Weights of a small GPT-style language model, trained from scratch on English Wikipedia.
Size: 15 layers, width 160, 5 heads of 32, MLP 448 SwiGLU, vocabulary 8192, 7.39M parameters.
Training: a variant of Adam for these matrices, 168M tokens, 4832 steps.
Each number is 128 + 32 x the weight over its row's rms, rounded and kept within 0 to 255. Layers, rows and columns count from 0. The size above them is the row's rms in percent of the matrix's.

# layer 10 attention value, 160x160, rms 0.0796, rows 0-159, columns 80-119
size [ 69  71  63  69  74  68  59  67  64  68  54  70  65  61  68  58  67  61  62  71  72  66  69  65  66  64  62  60  59  64  69  59 165 156 172 176 174 167 165 170 163 173 176 164 174 161 158 169 172 173 164 164 174 172 177 170 168 181 173 159 169 163 163 171  86  81  87  81  93  89  74  71  97  90  75  79  91  87  94  92  93  82  90  81  86  84  94  92  88  93  92  92 101  84  84  85  71  71  63  77  67  67  71  72  72  71  78  64  71  64  66  61  73  65  67  77  69  68  69  71  66  62  64  69  63  72  77  73  76  68  75  74  71  78  72  68  63  71  71  69  74  60  71  65  63  63  77  79  64  72  66  70  76  74  65  67  66  61  64  68]
[[103 102 127 140 125 151 194 208  64 114 114 157 144 154 100 119 153 128 171  89 111 130 119 172 123 140 150 139  51 109 132 135 150 138 119 124 117 131 100 159]
 [148 153  79 115 154  94 142  56 144 146  84  89 145 140 151 114 182 143 160 167 135 157 161  80  80 149  47  95  99 115  74  53 123 102 146 105 125 154 126 123]
 [166 116 104 109 120  66 142 138 130  78  78  98 134 125 131 135 107 175 128 117 133 132  45 172 145 130  79 115 106 154  97 125 134 133 107  97  95 143 198 196]
 [ 96 167 186 124 144 156 164 121 121  59 143 115 118 140 118 171  74 145 127  61 181 121 175 156  82 156 126 128 117 134 135  97 102 107  99 139 127 145 153  95]
 [112 141 157 160  97 133 145  83 159 108 148  87 138 107 113 136 123 112  87 131 148  75 173 116  92 108 108 143 215 108 102  94  86 155 162 206 119 170 146 140]
 [ 81 160 164 138 141 100 132  92 159 117 141 109  99 148  92 146 144 136 186 112 127 201 176  60 158  84 106 153 175 125 145 127 100 131  75 178 152 127 108 135]
 [144 152 125 122  80  90 175 204 143  47 164 112 153  97 144  81 108 149 177  81 128 133  97 175  85 108 115 136 124 132 163 125 139  74 173 150 157 131 106 110]
 [124 108 159 131 131 163 146 156  98 131 121 158  80 127 127 153  76  95  29 130 117 136 126  84 158  69 164 145 123  77 151 125 124 148 166 134 151 177 160 120]
 [156 158 126 123 137 120 133  93 145 120  99 103 133 131 113 120 229 144 238 126 130 123 108  93  52 151 133 106 165 143 114  87 156 109  89  64 156 138 123 160]
 [161 103 130 141 115 129 168 172 122 130 135 129 170 116 140 112 122 139 138 150 166 136 148 123 119 158 130 115 114 103 104 171 130 117 104 119  90 105 112 148]
 [152 151 144 167  77 137  84 148 130 170 201 169 157  96 148  94  98 113  87 129  94 150 117 165 137  94 126 144 111 151 150  82 142 139 183 189 150 163 120 106]
 [107 133  99  84 150 123 170 170 155  81 159  84 164 167 116 170 149 130 150 138 184  90  86 201 105 183 139 113 173 153 147 124  91 129  98 162 118 114 105 134]
 [ 84 112 168 134 134 154 106 176 116 144 122 118  78  82 159 112 152 108 140 138 132 170 126 144 146 132 166 141  86 120 154 178 148 162 146  99 142 158 130 102]
 [134  88  76 125 129  90  92 111 129 182 111 110  98  90 155 116  95 143 123  96 190 182 195 171 172 100 145 134  60 106 145 145 183 140 110 134 173 133 175 136]
 [108 142 179 116  84 131 177 143 146 101 111 107 116 141  94 136 138 116 181  96 136 169  97 154  91 127  79 122 137 173 150 124 135  91 132 108 126 119 119 176]
 [103 147 193 126 156 117  90  61 112  62  88 148 121 129 134 125 129 109 151 100 113 112 159  88 115 130 143 112 115 113 188 148 153 116 159 202  84 111 164 166]
 [146 135  98 114  80 112 142 183 162 149 153 109 181 109 134  77  98 145 123  90 126 102  65 192 121 135 107 142 107 117 158 138 113 108 135 155 156 147 109 153]
 [109 131 116 156 133 155  85  62 120  86  90  92 107 142 125 146 160 140 161 138 151  84  96 138 138 136 188 125 198 101 116  87 132 154 103 100 101 108 122 137]
 [ 94 117 181  87  43 142 130 148 138 189 103 115  66 130 103 157 107 127 121 169 129  65  88 192 163 110 134 155 103 141  99 161 139 139 155  59 162 160 124 126]
 [ 96 137 128 120 119  48  54 176 119 125 104 154 120 105 120  99 125  93 148 107 147 103 138 208  75  91 129 129 145 101 128 120 146 130 112 144  71 113 162 169]
 [139 170 142  99  99 104 108 128 127 128 152 136  41 136 110  75 156 142  98  91 171  83 106 139 134 111 140 126 129 124 141  98  99 119 134 114 145 135 120 196]
 [138  99 150 137 102 123 164 179 129 166 156 172  96 157 127 110 136 135  92 129 143 120  79  94 141 123 145 110 121 140 104 131 124 174 121 128 171 180 112 131]
 [116 127 104 161 133  94 153 111 103 151 121 153 108 169 143 103 165 129 133 105 169 141 105  72 150 144 101 129 186 135 110  85 136 120  94  92 150 148 138 154]
 [150 129  76 139 137 109 167 134  92 117 127 141 177 149 120  73 156 117 202 129 102  93 101 138  78 132 147 125 165 130 103  74 112 147 130 151 166  72  80 114]
 [127 120  59 112 140  94 140 106 121 149 130 128 177 136 141 124 173 137 161  97  80 169  74 127 151 148 117 135 101 134 170 176 172 112  97 139 103  73 119 133]
 [175 166  98 125 145  94  72  94 130 121 102 117  99 100 160  91 141 129 148 133  99 119 170 114 119 160 146 129  91 133 140 154 152  92 121  88 111 101 152 145]
 [147  72 142 140  96 132 174 177  94 117 109 158 132 113 109  74  32 127 121 196 177 112  22 153 152 113 134 129 120  99  61  97 120 123 134 101 121 118 128 117]
 [144 128  92 165 107  88  46 133 139 126 159 130 172  98 142 122 130 107 120 119 112  68 115  86  73 129 125 128 180 159 165 130 158 153 208 101 214 122 146 142]
 [113 137 162  81  62 169  86  54 168 146 105  88  80  74 161 125 123 136  52 220  89  73  92 184  53  94 150 128 210 145 141 184 115 151 149  79 142 144 133 123]
 [117 131 100 129 145 118 107  79 123 111  80 131 203 141 146 155 173 112 129 183 138  90 133 109 163 125 126 112 175 143 150  95 117 147 153 100 153 103 119 125]
 [166 124  94 114  50 109 167 176 117 138 116  96 152 116 114  94  99 148 111 196 128  87 110 123 135 122 102 119  61 155  84 184 140  97 169 155 143 125 120 125]
 [141 111 156  83 103 207 158 131 155 102 168 127 136 121 135 174 156 117 105 192 105 149  73 187  79 152 155 150  99 152 127 133 119 129 121 110 163 148 101 115]
 [149 126 104 158 134  94 177 111 149 134 139  90 119 100 132  89 114 139  98  98 108  57 179  98 176 115 150 117 170 192 145 114 118 147 161 135 146 144 124 149]
 [154 118  86 126 170  72 133 170 126 123 131  92 119 179 100 147 157 123   4  82 154  72 161 118 132 126  89 119  79 129 138 139 154 159  86 137 139 140 195 194]
 [150 143 147 129 151  65 141 122  91  91 129 132 128 120 201 146 161 148 145 107 103 138 170  54 127  83 144 122  85 155 116 108  80  92 161 110  99 162 153 119]
 [135 135 119  94 116 125 132 148 110 122 190 125 218 148 173  98 145 122 148 124 109  92 113 202 148 121 123 175 113 121 221 118 119 142  98  71 207 154 126 149]
 [153 121  73 140 175  66  92 161 154 141 175 121 157 146 115 118  99 116 147 154 161 154 128 114  93 106 103 115 133 117 120 157 154 108 119 112 102 121 125 148]
 [ 94 128 185 132 118 126  92 184  99 133 182 146 195 165 124 160 110 140 194 162 119 120 134 123 132 144 126 134  89  78  87 105  69 131  88 116 154 134 127 187]
 [121 122  93 115  81 108 163 182 144 104 109 117 164 136 124  75 127 123 150 144 143 157 120  97 213 110 178 137 123 150 100  65 201  83 108 165  99 211 120 114]
 [ 89 116 129 124 121 103 154 168 100 130 130 216 130 161 151 164 162 121 157 122 132 106  64 156 138 142 143 121  74 104 129 223 145  79 134 125 156  83  91 143]
 [148 103 187  60 113 132 204 151 104 141 109 157  93 149 147 182 100  94 136  74 112 145 144  87 123 137 144 105  80 147  99 128 129 102 101 147 180 103 111 107]
 [130 169 167 104 129 149 145 149 131  95 134 128 150 128 105 114  99  95 121 134  88 144 164 120 156 142 159 140 108 163  78 139 120 149 151  79 149 223 152 110]
 [131 103 189 140 135 114 174  70 146 131 117 150 254  87  99 172 105 140  65  98 100  83 101 151 123 111 105 134 141 111 113 164 128 169 145  86 110 128 117  97]
 [169 124 110 156  62  97 172 100 107 120  89 148 137 151 161 100 128 147 101 113 142 111  91 115 156 130 119 135 188 124  72 138 143 167 100 134 116 129 113  98]
 [116 136 189 145 140 119 127  56 155 121 110 145 100 119 128 147 123 145 115 144 126  77 125 115 167 122 119  98  82  50 158 121 144  99 148 140 141 107 126 120]
 [160 111 169 154 113 115 112  66 146 200 109  91 170 108 123  82 109 100  79 167 116  75 185 110 134 133 157 132 139 159  65 154 141 140  52 115  71  92 148 100]
 [141 107 127 121  67 163 195  85  92  81  90 151 200  92 130 123 170  96 160 136 118 141 143  59  85 124 162 115 126 135 143  90 108 106 110 117 133 162 132 164]
 [116 160 127  69 159 150 156 149 109 162 143 158 185  76 114 112 176  97  80 150 129 233 106 203  73 123 100 121 105  95 135 107  83 146 119 201 132  96 149 142]
 [145 151 124 142 115 163  98 138 160 158  88  84 188 180 101 163 133 121 116 107 128 110 140  99  83 109  74 161  92 155 175 212  90 108 148 139 154 186 116 159]
 [101 107  81  87 144 188 109  37 143 104 117 154  85  84 127  90 133 182 174 140 112 133 134 122 176 139 147 121 188 145 168 180 114 153 156 152 143  93 155 131]
 [120 136 108 134 152 125 140 138 140 103  96 151 130 107 123 103 177 145 185  49 168 116 164 178 148 140 108 141 135 141 165 179 154 122 150 106  88 134 120 126]
 [116 133 140 136 114 161 105 143 106 137 140 123 145 127 111 107 177  88 126 163 119 108 101 108  99 114 106 127 155 134 118 124 145 131 119 134 152 174 102 122]
 [133 147 154 120 150  65  90  59  86  55  60 106 184  97 139 158 131 137 219 117 143 211 122 106 188 133 110 118 145 141  94 134 178 100  93 140 151 128 129 103]
 [108 136 116 118 112 156 129 157  79 142 108 159 137 115 155  73 156 143  91 161 108 145 155 130  98 123  85 143 110 137 130 176 128 130 126 204 106 153 149 155]
 [143 111  77 172 114 141 114 156 152 111 179 127  76 139 145 164 141 168  86 109 137 197 166 195 168 135 123 153  96 101  88 137  92 111  87 166 146 144 124 122]
 [129 152 149 144 133 106 138 145 145  75 108  47 177 108  89 139 119 113 103  89 195 139  99 101 104 146 153 143 123  87 115 130 118 164 120  56 117 108 123 154]
 [157 101  90 127 114 114  69  85 127  91 139 163  84 154 132 109 146 107 111 112 135 140 139 131  85 144 102 101 141 179 120  83 115 131 161 104 140 144 100 131]
 [130  96 223 122 135 144 163  89 148 140 137 123 119 142 109 101 150 127 111 136 162 116 116  81 102 126 131 132 125 138 198 194 127 184 119  95 133 131 124 114]
 [134 151  89 155 124 188 150 137 132 115 131 107 112 116 118 160 198 138 141 155 139 131  57 111 121 110 129 139 197 144  61 185 150 167 131 111 138 141 160  98]
 [140 129 131 121  95 151 170 172 118 115 111 124 117 150 136 139 185 119 170 168  78 194  96 122 104 111 118 137  77 142 127 104 133  95 129 128 166 141 113  74]
 [ 98 156 123 123 122 113 154  81  99 190 152  77 154 123 128 146 137 123 178 110 103 150 134 127  71 121 116 143 144 159  95  74  95 107 140 107 105 139 143  94]
 [154 175 181 161  97 161 108 112 177 142 142 141 219 148 135  77 127 131 105 139 123 153 123 107 154 108 142 104 108 198 121  85  95  90 118  94 150 217 138 144]
 [119 116 181 123 127  13 154 143 147 148 182 126 120  96 160 167 126 149  82 125 107 164 132 118 165 112 117 106 158 109  71 142 128 120 129 151  79 149 145 151]
 [140 128 137 110 112 187 161 173  91 136 194 147 128 101 117 134 131 134 125 115  45 195 131 125  99 141 153 118 147 108 193 106 166 145 132 178 137 143 131 169]
 [126  80 115 129 144 101  84 148  82  77  93 116 122 200 151  82  66 122 114 142 155 112 147  73 160 124 139 100 128 147  99 136 136 135  69 145 157 151 132 173]
 [127 172 135 177  72 114 123 154  83 101 111 101 150  91 129 162 140 159  97 100 111 105 130  75  89 125 184 101 124  79 150 196 191 103 106 174  90  70 165  78]
 [132 106 105 141 167 159 120 142 100 155  82  86  66 142  92  95  16 121  69  86 179 104 178 103 131 147  86 136  86 126 126  75  98 159 137 160 135 145 137 121]
 [ 95  79 131 136 149 190 129 135 133 119 117 111 100 113 114 107  70 127  56 164  92 115 112  79  76 124 148  92  75 122 156 102 201 155 117 111 108  98 153 155]
 [113 131 128 149 154 132 129 146  75  93 152 135 145 101 135 111 124 154 122  89 136 122 169 127 125 146 125 158 167  95 118 140 113 109 118  92 113  95 182 116]
 [130 120 122 137  88 115  82 135 105 141  60 141 109 165 160 146 154 149  84 142 114 100 145  69 100 134 154  89 142  94 108  85 102 182 123 107 169 101 186 151]
 [140 101 167 167 143 134 107 166 101 104 135  98 107 160 157  86 112 134  97 128 176 153 108 193 112 129 165  83 111 171 159 152  98 125 123 117 157  64 106  81]
 [ 91  64  97 118 167 137 153 102 106 140 168 160 115  98 123  69 137 139 160  97 110 167 165 184 169 133 101 150 109 198 141  61 120 150 152 129 178 133 112 139]
 [156 132 109 117 107 196 160  79 147  96 162 105 145 156 121 116 137 135 112 144 129 103 112 171 129 145 154 164 151 117  95 101 126 118 110  77 133 103 186 109]
 [150  89  95 121 156 161 107 102 198 183 180 142 164 159 149  76 119 107 106 143 140 108 152 174 177 145 121 141 113 134  83 114 115 204  95 178  95 156  85 129]
 [100 155 129 168  91 109 121 161 109 145 160 157 124 105 195 127 103 134 105 114 132  90 142 126 165 190 126 105  91 152  91 165  72  94  84 162  64 166  71 116]
 [159 164 112 110 147 169 176 112  72 120  72 112 114  65  80 122 172 156 194 110 130 109 150 160 104 126 125 137 147 171  73  86 124  63 167 112 121 113 123 120]
 [134 120 228 155 133 127 141  74  90  96 102 137 146 120 118 162 139 124 170 167 146 119 130 108 197 107 138 202 111 159 111 111  49  75  99 105 148 111 127 139]
 [136 167 102 135 124  91 159  73 150 195 142 174 132 127 104 117 205 170 108 160 129 143 171  85 111 131 133 125 104 144  99 165 144 153 183  99 107 117  61 110]
 [142 104  94 117 156 167 105 124 150 141 172 171 145 125 117 134   6 101 139 143 137 126 100 202 191 112 125 124 144 161 105  79 152 147 143 177 128  84 144 157]
 [156 109 129 137 157 106  61 157  86  75 113 116 127 158 126 193 138 134 147 157 110  59 134 102 156 143 122 133 199 126  82 143 112  80  93 151 165  99 102 148]
 [120 129 138 177 139 107  74 165  77  66  96  92 122 122 110 111 135 174 125 140 106 165  86  99 135 127 108 138 151  85 146 131 128  53 138  82  79  70 136  62]
 [ 97 124  59 109 187  73 152 118 113 169  98 183 127 109 111 148 122 143 133 140 160 184 181 125 117  93  87 144 118 122 110 143 114 155 163 111 164 195 151 167]
 [109 110 139 150 139 155  87 104 184 136 163 144 124 180 139  75 184 162 129 124  96 145  72  73  82 170 104 133  83  91  94 160 123 101  93 122  38 102 104 105]
 [ 81 113 117 139 110  95 118 140  81 152 120 131 105 151 128 116 135 150 141 153 177 134 168 142 119 133 116 122 163 148 137 125  89 145  87 128 156 148  99  89]
 [154 134 148 135 184 119 125 144 132 162 110 136 163 163  88 104 166 183 142 136 142 103 124 126 129 177 120 150 205 128  66 149  66 151 142 123 119 107  95  79]
 [203 129 160 140 123 157 138  79 155 139 105 173 133 108 167 115 125 127 146 163 136 122 109 128 142 186 113 124  91 157 120 162 126  98 118 170  98 136 106 126]
 [121 125 164 121 114 152 125 149  73 161 145 114 100 127 100 123  89 131  78 183  98 102  35 127 131 173  97 126 185 114  83  96 101 136 135 152 130 179 120 121]
 [136 120 153  90 117 169 184 130 135 113 152 158 110 106 130  91 136  86 157 140 110 145 153 164 120  96 186  97 130 153 163 200 183 118  91 174 137 128  95 195]
 [ 95 147  79 112 117 148 123 106 117 139  90  92 175 115  84 135 128 142 107 149  79  90 112 148 136 151 115  90 115 121  34  59  82  79 146 119 134 125 107 159]
 [120 129 105 140  92 126 190 176 114 174 163 112 148 148 151 124  56 135  64 124 127 153  97 162  99 139 134 126 148 163  93 124 106 190 150 112 153 108 210  97]
 [ 95 114 171  77 106 128  53  95 154 178  77 146  73 140 147 176 139 109 162  77 114 137 117 159 106 134 152  74 100 125 199 153  91 124 124 131 110 207 133 150]
 [145 192  78 122 123  99 131 170  98 170 110 110 161 117  91 158 167 134 166 139  84 122 137 127 107 119 132 147 208 102  99 128 168 172 170 143 138 101 144  68]
 [165 145 128 134 141  74 146 128  40  87 122  76 105 147 102 103 127 103 154  76 124 124 149 109 129 139 169  97 138  90 165 135 127 128  76 128 178 146 133 122]
 [138 167  74 124 127 125 129 144 116 130 136 151 155  76 103  98 120 161  80  77 111 134 190 132 189 177 132 135  76 125 163 120 110 127 121 128  98  85 162 119]
 [179 211 155 123  77 136  66 127 132  76 134 126 159 107 102 138 119  92 190 112  82  93 122 144  95 137 122 105 141 150  85  96 141  19 100 100 146 104 115  87]
 [156 138 133 130 145 100  95 122 186 159 104 114 153 167 113 120 140 104 199  93 126 126  70 132 163  87 140 194 141 117 114  98 119 131 105 171 171  97 172 137]
 [100 132 152 181  90 172 195 137  99 195 175 120 103 166 130  12 132 119 124 201 172 148  97 115 124 188 158 104 162 155 101 113  93  89 110 171  90 112 105 138]
 [ 93 123  94 122 133 151 106 170  78 108  85  74  98 105  95 127 162 127 124 108 133 134 127 173 109 127 138  92 137 143 172 119 131 127 156 100 122 118 150 120]
 [106 105 108 162 125 133 148  89 176 107  93 124  71 182 159 168 139 134 184  96  98 134 190  53  78 134 131 131 132 123 154 151  64 122 149 178 211 111 154 121]
 [117 126 160 142 109  99 151  89  34 176 121  39  92 118  97 121 177 149  38 187 132  96  77 111 124 135 134 127 164  89 127  59 141  95 193  89 150 120 145 127]
 [120 131 108 190 102 137 163 143 113 145 169 134 137 201 161 128 156 131 143 118 126 118 133  87 167 156 129  91  47 157 139 140 130 173  95 156 129 157  87  85]
 [137 139  64  46  87 189 106  74 182 134 123 155  94 147 120 146  98 138  78 130  52  96 120 142 124 143 113  84 161 129  94 135  81 131  82 149 142 118 128 157]
 [ 98 119 159 135 138 123 131 137 115 110 100 105 123  92 158 170 103 140 195 159 137 155 159 155 118  62 136 116 111 125 157 112  78 161 128 126  96  92 134 202]
 [122 198 128 108 145 155 118 114  87 156 114 112 195  90 122 118 127 117 138 155  68  87 184  86 180 125 140 117 141 122 119  73 113  85 104  98 104 124 161 119]
 [142  90 126 189 172  86  87 156  94 124 138 151 162 130 142 131 121 170  76 167 130 115 115  84 119 124 130 139 160  68  96 125 106 102 129 140 139 130 132 196]
 [ 71 122 104  78 132 114 124 157 122 110 103 130 139 181 130 145 114 155 112 118 124 134 160 109 130 118 101  93 112 164 151  91 111 196  81 129 139  95 123 126]
 [142 104 136 164 130 158 171  99 255 148 175 158  93 144 105 131  15 127 159 165 197 139 137 140 170 101  79 168 107 163 153 105 153 149 162 133 142 150 115 100]
 [110 119 155  94 128 126 124 133 195 136 142 165  90 132 172 131  94 145  72 167  74 148 169 105 146 126  85  85 233 115 136 204 155 119 167 153  86 139 152 144]
 [163 145 102 133  86 143 118 137  59  75  85 138 143  95 126 162  85 131 174 145  75 105 105 113 160 102 134 146 127 116 137 157 198 100 162 120 135  59 149 112]
 [111 114 101 100  66 184 127 121  86 180  74 120  89 148 106 142 103 122 153 141 116 119  70 165 147 169 167  80 126 103 142  73  87 137 155  80 123 171 172 104]
 [169  73  99 108 120  62 108 153 162 149 108 117 110 133  85  44 143 122 106 135 138 105 152  93  78 152  62 164 162  58 129  65 152 128 156 118 106 119 101  78]
 [163  68 128 123 174 141  98 128 101 151 120 168 160  84 134 162 114  98 197 122 110 148 123 136 141 170 188 167 121 166 156 140 107 129  85 164 163 128 181 135]
 [104 118 154 186 161 138 195 174  89 160 107 138 102  99 100 101 151 129 141 168 126 130 140 112 104 112 127 117  89 160 158 133 204 143 119 144 118 133 125 121]
 [173 165  92 104 152 141 127 150  88  82  96 115  88 114  89  61 157 153 157 160 118 125 139 140 127 140 125 117 167  68 117 137 191 133 121 103 110 116 125 139]
 [ 92 142 159 125 136 127  80  88  70 149 146 111 107 126 110 149 190 168 149 130 149 106 112  87  30 183  99 106 131 116 164  59 122 176 106 148 143 153  52 101]
 [149  95 161 142 159 110 145 104 129 104 147 102 119 120 130 142 134 126 130 176 137 105 117 139 102 130 114 141 149 136  75  98  93 137 117 176 132 144  63 130]
 [154 151 125  91 139 128 114 153 202 112 144 135 102 166 158 144 150  90 135  80 145 146 133 186 157 111 167 114 135 143 145 142 189 151 141 129 203  92 151  92]
 [125 113 111  97  92 175 170 149 122 155 159 143 169 145 151  85 118  98 115  86 136 146 215 150 125 115 120 162  85  97 175 124 148 121  94 109  93  89 157 113]
 [116 132 122  93  99 116 167 123 175 104 177 163  76 101  92 143  92 152 116 170 101  90 145 175  88  73  87 132 142  96 100 146  97  51 126  86  89  87  92 159]
 [136 123 115  97 134 169 160 169 110 138 101 122  82 119 161 133  85 163 142  89 200 130 168 141 124 106 125  99 122 147 162 181 159 132  74 105 172 114 187 191]
 [ 99 141 115 165  46 153 106 145  78 200  71 183 127 130 123 135 152 108 140 141 102 148  45 148 127 173 160 101 130 163 163  88 126 130 159 119 137  75 131  59]
 [119 150 143  99 110 150 135  67 154 135 125 116 103 134 110  93 122 113 103 106 125 134 143  99 130 142 121 173  77 118  85 123 110 104 170 149 105 116  98  37]
 [120 159 128 157 138 168 108 145 130  93  87  89 124 129 152  83 204 114 117 109  73 143  81 108 116 163 194 158 123  95  80 126 130 125 170  40 147  75 157 120]
 [104 131 171 111 151 129  93  69 141 167 129 195  94  79  49 162 110 168  78 155 162 151 134 100 177 102  79 132 151 162  82 121  88 104 154 102 126 163 134 110]
 [118 104 170 109 147 141 138 150 136 166 133 127 152 130  80 137 146 132  70  87 141 149 123 116  94 111 141 111 151 135  93  59  97  91  95 139 146 106 126 118]
 [102 167 153 144 103  97 149  80  44  84 114 107 137 118 124 176 122 165 128 138 188 143 179 117 133 137 108  92 111 123 141 150  72  71  80 122 127 148 103 202]
 [ 94 102  83 112 111  56  83 140 105  95  88 122 137 176 168 163  83 160 106 117 166 122 107 102 142 127 105  99 108 136 132 122  17 141 122 145 161 160 183 168]
 [103 144  52 110 117 154  64 170 108 113 139 132 143 107 136 146 151 154 170  97 112 143 130  84 104 150 133 132 178 110 185 110  96  64 173 124 135 114 152 139]
 [141 158 164 151  69 130 151  95  92 165 116 110 149 109 103  78 157 135 159 190 147 170 124 162  90 116 113 119 113 140 160 119 237 118 111 167  91  94 161 116]
 [156 150 102  88 136 106 189 128 150 205 127 160 137  85 117 118  83 148  59 124  96 139  90 122 151 110  98 112 172 130  94 175 143 202  93 189 132 160 109 134]
 [127 122  94 146 131 139 130 143  66 131  71 126 161 146 139 190 116 147 143 197 124 112 140 105 165 167 183 122 108 157 127 173 117  92 165 163 183 116 150 146]
 [111  50 150 142 200 149 167  90 129  88 124  93 129 108 158 134 106 114  77 155 138 122 139 156 122 113 203 144 139 137 130 155 131 116 159 121 101  63 155 112]
 [132 132 165 132  96 106 103 138 162 126 166 176 113  96 145 100  55 114 146  36 171 121 108 118 171  62  65 139  79 102  99 175  98 170 132 126 135 156 132 154]
 [140 120 115  69 150 100 149 139 147 115 130  84 128  75 128 142  33 119  63  85  94 152 162 170 153  61 118 130 104 125 107  80 145 140 103  75  70  75 153 131]
 [165 126 137 151  73 134 100 115 125 136 114 167 181 124 173 105 132 140 185 150 163 116 132 180  99 104 155 120 132 141 119 110 153 134 103 222 167 145 148 165]
 [159 141 150 141 195 154 112 103 149 112 125 167 102 104 159 192 167 115 109 122  83  68 135 109 146 126 133 160  74 118 122  88 114  74 119 171 154  62 143 114]
 [128 157 110 140  95 130 119 106 131 167 148  87 113 174 128 180  37 112 178 100 115  98 133  83  83 136 111 153 121  88  55 199  84 102 149 147 123 128 146 163]
 [133  88 109 161 104 101 184 154  98 123  89 118  89 115  88 126  89 132 186 146 150 164  99  91 110 133 136 129  76 147 136  89 136 127  63 148 122  80 138 111]
 [101 131 110  97 111 155 173 139 110 143 136 121 157 128  64  56 141 105 161  89 122 141  97  90 105 129  83 124 100 134 112 109 113 155 137 129 146 126  75  83]
 [ 99 124  92 125 131 106  85 115 188  75 124 101  67 115 140 140 123  92 165 118 157 113 103  90 165 108  94 115 171 123 183 116 122 128  95 157  97 120  45 202]
 [ 73 132 120 143 101 149  99 122 114 116 182 174  91 124 120 180 130 104 210  24 116  70 116 180 146 116  71 151 130  87 133 174  97 108 110 127 131 155 162 178]
 [118  89 142  61 100 121  96  52  98 108 114 180 148 124 125 204 115 134 171 139 139  98 160 141 129 144 173 111 120  96 110 174  84 139 161 122 165 171 156  98]
 [168 146  95 118 133 146 141 136 196 174 105 119 155 114 130  60 128 156 113 128  89  97 146  40 130 140  56 124 120  68 145 155 125 102  66 149 143  94  70 110]
 [155 122  88 116 107 129  95 104 110 163  93 131  93 103 138 130  63 134  58 142 113 139 101 126 103  76 111 149 149 119  98 115 136 161 129 142 101 100 164 107]
 [158 142 131 171 139 128 138 127 197 150 135 109 160 105 142 145 120 138 129 140 146 122 183 108 135  98 132 162 158 173 141  74 101 128 134 225 202 224 171 128]
 [100 156 106 135  20 156 107  98  52 149 134 149 144 126 155 163 142 110 166  65 129 118 140 175 113 116 150 102 163 112 142 144  88 113 171 135 116 135 147  69]
 [157 179 106 107  94 171 132 135  55 150 149 190 146  98  83 106 146 137 181 102  91 112  52 135 136 124  36  98 104 100  91 104 164  89 156 108 111 113 140  99]
 [113 130 137 156 107 103  72 147 163 131 102 123 186 124 164 134 108 125 127 148 175  91 115 101 115 136 134  98 201 103 104 180  34 119 141 185 115 159 152 130]
 [150 156 132 117  58 130 122 143  92 158  93 116  55  82 103 201 115 151 128 189 114 153  69  89 108 184  99 105 173 140  80 123 126 115 117 139 138 169 136 169]
 [ 90 126 122 116 114 104 135 146 133 123 142 122  73 138 108 176  86 124 138  47 126 133 145 160  96 106  83 171 115 122 145 149 127 181  92 142 136 158 132 162]
 [ 91 157 130 100 124 166 113 151 122 137 131 123 160 129  93 114 112  91 126  74  91 115  87 104 142 140  55 103 135  97 120 104  90  82 177  50  84 101 111 135]
 [127 156  93 157  83  94 136 134 160 150 121 126 151 128 118 102 165  95 190 111 112 102 106 194 106 117  65  95 123 107 128  74 154 119  70 103  71  66 196 128]
 [139 147 128 163 144 122 122 134 115 106 141 119 136 138  96 137 180 146 130 109 133 123 115 169 133 161 132 136 144 171 159  73 150 101 174  86 128 122 125 115]
 [ 99 127  89 127 112 130 116 164  61 128  72 157 102 123 111 190 124 134  87 107  92  76  77 133 141 195 149  74 114 113 156 166 124  73 128  88  87  99 152 149]
 [119 122  67 187 153 112 147 196 143  87 125 120 106 168 176 145 147 164 171  83 134 151 163 112  83 114  82 137 155 146 179 130 110 131  70 138 146 109 160 163]
 [163  92 177 216 141 104 188 175 140 137 113 169  79 122 151  72 129 128 131 142 147 101 146 135 120 120 130 123 104  90  80 134 106 136  62 144 128 109 153 107]
 [133 153 192 132 126 149 133 116 142 177 185 154 193 148  93 130  86 128 161 214 130 104  67  65 149 140 124 101 121 145  72 115 158 140 150 167 177 149  93 152]
 [166 138 174  73 191 129 143  51 132 144 150 120  92 123 132 104 105 112  32 190 159 129 126 128 182  98  92 112 134 143 139 157 125 197 105 192 118  97  68 167]
 [132 115 113 166 144 115  91 148  42 109 104 132 136 109 117 110 203 180  73 156 135 155 109  97 115 140 108 109 143 167 123 141 126 128 168 139 139 150 105 124]
 [172 119 126  88  99 153 136  91  74 142 113 209 153  79 134  83  93 128 158 106 110  81 150 169 121 101 117 111 101  84 129 120 171 110 112 137 103  59 136 124]]